{
  "num_hidden_layers": 15,
  "hidden_size": 512,
  "num_attention_heads": 4,
  "num_key_value_heads": 4,
  "head_dim": 128,
  "intermediate_size": 1344,
  "vocab_size": 8192,
  "hidden_act": "geglu",
  "norm": "rmsnorm",
  "norm_place": "peri",
  "norm_eps": 1e-05,
  "positions": "rope",
  "rope_theta": 10000.0,
  "rope_fraction": 1.0,
  "qk_norm": false,
  "attn_scale": 0.0884,
  "bias": "none",
  "tie_word_embeddings": true,
  "parallel_block": true,
  "extras": ["capped logits"],
  "init": "trunc",
  "init_std_qkv": 0.0246,
  "init_std_o": 0.0306,
  "init_std_up": 0.0353,
  "init_std_down": 0.0353,
  "optimizer": "adam_hyperball",
  "learning_rate": 0.00651,
  "beta1": 0.9,
  "weight_decay": 0.0,
  "lr_head": 0.00678,
  "max_grad_norm": 1.0,
  "warmup_steps": 200,
  "schedule": "wsd",
  "decay_fraction": 1.0,
  "decay_shape": "cos",
  "final_lr_fraction": 0.05,
  "batch_tokens": 131072,
  "max_seq_len": 512,
  "doc_mask": true,
  "train_tokens": 745400000,
  "max_steps": 5687,
  "dataset": "wikipedia_en"
}
Each number is 128 + 32 x the weight over its row's rms, rounded and kept within 0 to 255. Layers, rows and columns count from 0. The size above them is the row's rms in percent of the matrix's.

# layer 12 MLP gate, 1344x512, rms 0.0353, rows 870-873, columns 384-511
size [101 102  97 104]
[[133 128 153 122  70 131 117 119 132 104  93  48 145 195  91 185  79 110 133 171 123  61 154 127 168 158 186 112 177 139  90 143  82 145 121 133  80 106 111 104 139 109  77 135 128 141  91 133  37 133  87 138  62 124 158 133  85 151 110 134 194 102 115  70 106  93 164  86 169 142 127 118 115 110 182 130 138 151  94 133 151 133 106  95 166 152  78 107 151 135 117 130 117 150 122 194 168 141 154 172 141 173 204 103 145 111 148  79  89 164 126  99  81 168  94 135 133 153 120 143 193  83  88 143 119 110 171 145]
 [135 145 120 100 135 177 141 143 110 162 166 156 136 170 215 157 145 138 142 208 138 148 146 106 132 115 158  42 160 175  99 105 130 100 131 127 156 121 134 148 159 126 144 140 147 165  92  64  92 139 141 148 143 131 110 120 141  78 175  88 208 153 148  77 131 155 105  91 131 115 160  81 184  93  78 111 128  75  92 152  77  81  90 167 138 139  84 178 145 130 102 149 186 161 136 180  99 151 112 120 146 158 117 141 137 133 140 126  99 112 169  86 123 194 162 125 117 105 177 161 117 163 138  90 139 150 162 155]
 [105 116 117 156 157 114 169 189 151 112 119 144 150 137 138 132 171 151 125 137  93  98 168 140 131  27 146 188  88 173 159  79 167  97  96 118 133  73  78  83  80 131 165 142 165 106 116 127 150 166  62 159 107 104 130  88 119  96 139 127 197 143 151 144 127 105  31 133 114 151 110 159 101  92 137 122 117 128 184 140 121 138 148 159 130 150 191 109 136 146 136 116 137 173  60 179 121 139 141  99 130 119 147 118 124 150 123 135 142  84 189 130 134  86  71 124 113 126 130 108 160 157 170 129 143  89 115  99]
 [165  98  92 184 125  79 145 134 101  81  91 119 122 120 116 159  69 149 191  39 148  87 130 132  93 106 112 117 157 134 137 142 107  73 125 139 129 128  90 144 120 154 184 163  96 104  68  89 101 101 107 142 125 159 123  44 141 147  90 138 166 172 180 118 183  81 124 121 168 108 136 154 171 129 114  84 142 101 155 157 120  77 121 153  95 136  88 134 135 138 172 126  72 167  85 134 103 102 168 138 168 157  87 124 168 156  85 119  90 133 129  64 202 110 149 110 187 113 128 143 158 169  90 129  93 153 107 160]]
# layer 12 MLP up, 1344x512, rms 0.0353, rows 870-873, columns 384-511
size [ 98 101  99 105]
[[ 97 132 115  96 144 108 196  76 130 101 134  85 166 123 123 119 112 145 120  95 123 112 115 151 141 122 151 158 145 149 122  88 129 134 145 130 126 125 128 132 138 148 105 123 104 133 130 132 117  88 209  77  66  77  67 112  88 133 120 164  73 170  96  96 141 120 132 144 122 123 169  92 112 119 104 122 147  94 141  98 162 164  94 109  96 138 115 113 136 107  74 120 127  66 190 118 127 150 160 134 106  83 105 171 149 148  98 210  98 160 107  95 201 137  89  88 176 132  84  95 128 114 104 144 126 188 124  84]
 [ 81 122 221 127 147 145 109 145 151 117 116 116 113  64 144 148 118 163 131 101 164 156 113 105 108 100 133 113 192 155 172  96 121 146 207 195 104 111 128 129 140  90 167 123 103 142  96 114 150  93 118 129 111 103 157 114 152 152 124  65 101 126 126 101 144 147  93 181 190 108 152 102 100 125  81  76 154 145 139 136  89  70 158 160 130  92 104  74 138 136 149 157 102 118  84 118  75 136  89 117 116 123 146 172 137  86 116  81  49  90 154 149 148  90  74 126 100 123 120 107  78  86 150 122  58 151 152 105]
 [137  77 155 179 100 187  96 115 156  77  88 133 131 153  50 125 163  55 150 151 159 171 136 200 127 141 194 102 132 100 126 182 120 124 119  82 159 116 122 155 144 145 183 110  96  55 144 104 161 133 130 144 193 130 118 142 151 162 144 132 105 184 136 101  83 169 150 171  97  82  74 147 126 151  98 111  86 125 107 143 149 104 105 128 211 131 118 171  92 134 143  94 131 122 114 122 136 148 171 140 110 110 160 147 161 130 133 121 147 168 132 155 139 116 207  71 151 127 132 168 128  66 104 108 132 150 127 171]
 [161 129 127 104 148 114 121 139  93 158 124 150 108 135 128  97 161 138 110 109  82 157 108 171 117 138 173 147 154 160  93 145 116 158 142 104 152 138 157  82  87 118 176 158 105 111 130 109 152 121 172  95 141 151 175 177 108 120 126  91 150  58 144 117 110 158 163 176 123 154 175  72 129 102 160 158 138 127 115 149  88  99 132  77 158 129 172  76 115 109 119 165 147 125  78 137  95  79 104 119  90 132  56 161 120 142 113 129 166 147 162 126 145 167  40 180  88 174 157 168 153 135 173  91 178 128 105 144]]
# layer 12 MLP down (transposed), 1344x512, rms 0.0353, rows 870-872, columns 384-511
size [100 104 104]
[[107  99 153 169 138 157 129 144 187  72 130  97 114 155 145 158 140 159  76 152 132 136 113 128 180  81 136 123 151  85 157 107 152 153 114 133 177 135 101  96 128 101  98 136 175 189 124  87 103 131 155 110  84 116 184 147  94 108 128 120 131  86 120 203 139 125 148  46 143 170 125 160 124  78 117 132  82  66 146 160 133 204 165  78 114  98  62 173 139 126 125 133 153 152  91 114 140 165 119 176 128 115  92  88 128 116 202 105 159  51 113 128 141 156 125  96 144 133 134 164 191 126 163  62 110  97 113 153]
 [160 170  94 151 152  83 141 115  89 109 165  92 124 178  89 139 144 190 119 128 116 123 151 170 139 202 140 102 107 168  81  99  98  65  96 183 120 103 146 163 123  58 160 136  50 148 138 179 132 117 122 127 137  86 147  90 100  53 146 121 149  71 147  81 169 120 156  88 157 156 126 165 120 202 113 164 101 163 129  48  39 143 111 117 165 125 143 150 174  86 120 133 116 129 111 155 171 136 156 161 155 131 115 167 115 135 177 133 134  95 128  93 105 189 122 123 136 117 205 177 147  99  68 130 125 133  83 125]
 [106 159 115 159 166  95 160 163  73 121 110 132  96 126 190 158 103 169 123  57 129 113 159 128 107 125 147 148 126 130  94  48 167 185  88 139 147 106  72 125 169 147 149 148 130 129  97 135 118 137  60 131 142  59  95 122 130  48 127  85 128 134 150 160 127 106 147 132  89 142  84 130  92 156 120  83 137 165 157 106 157 152 140 111 177 143 125 177 113  60 121  94 110 116  84 111 153 142 146 155 119 139 148 119 188 105 103 167 104 161 137 145 154 103 114 177 116  97  93 138 186  90 115 102 129 137 110  38]]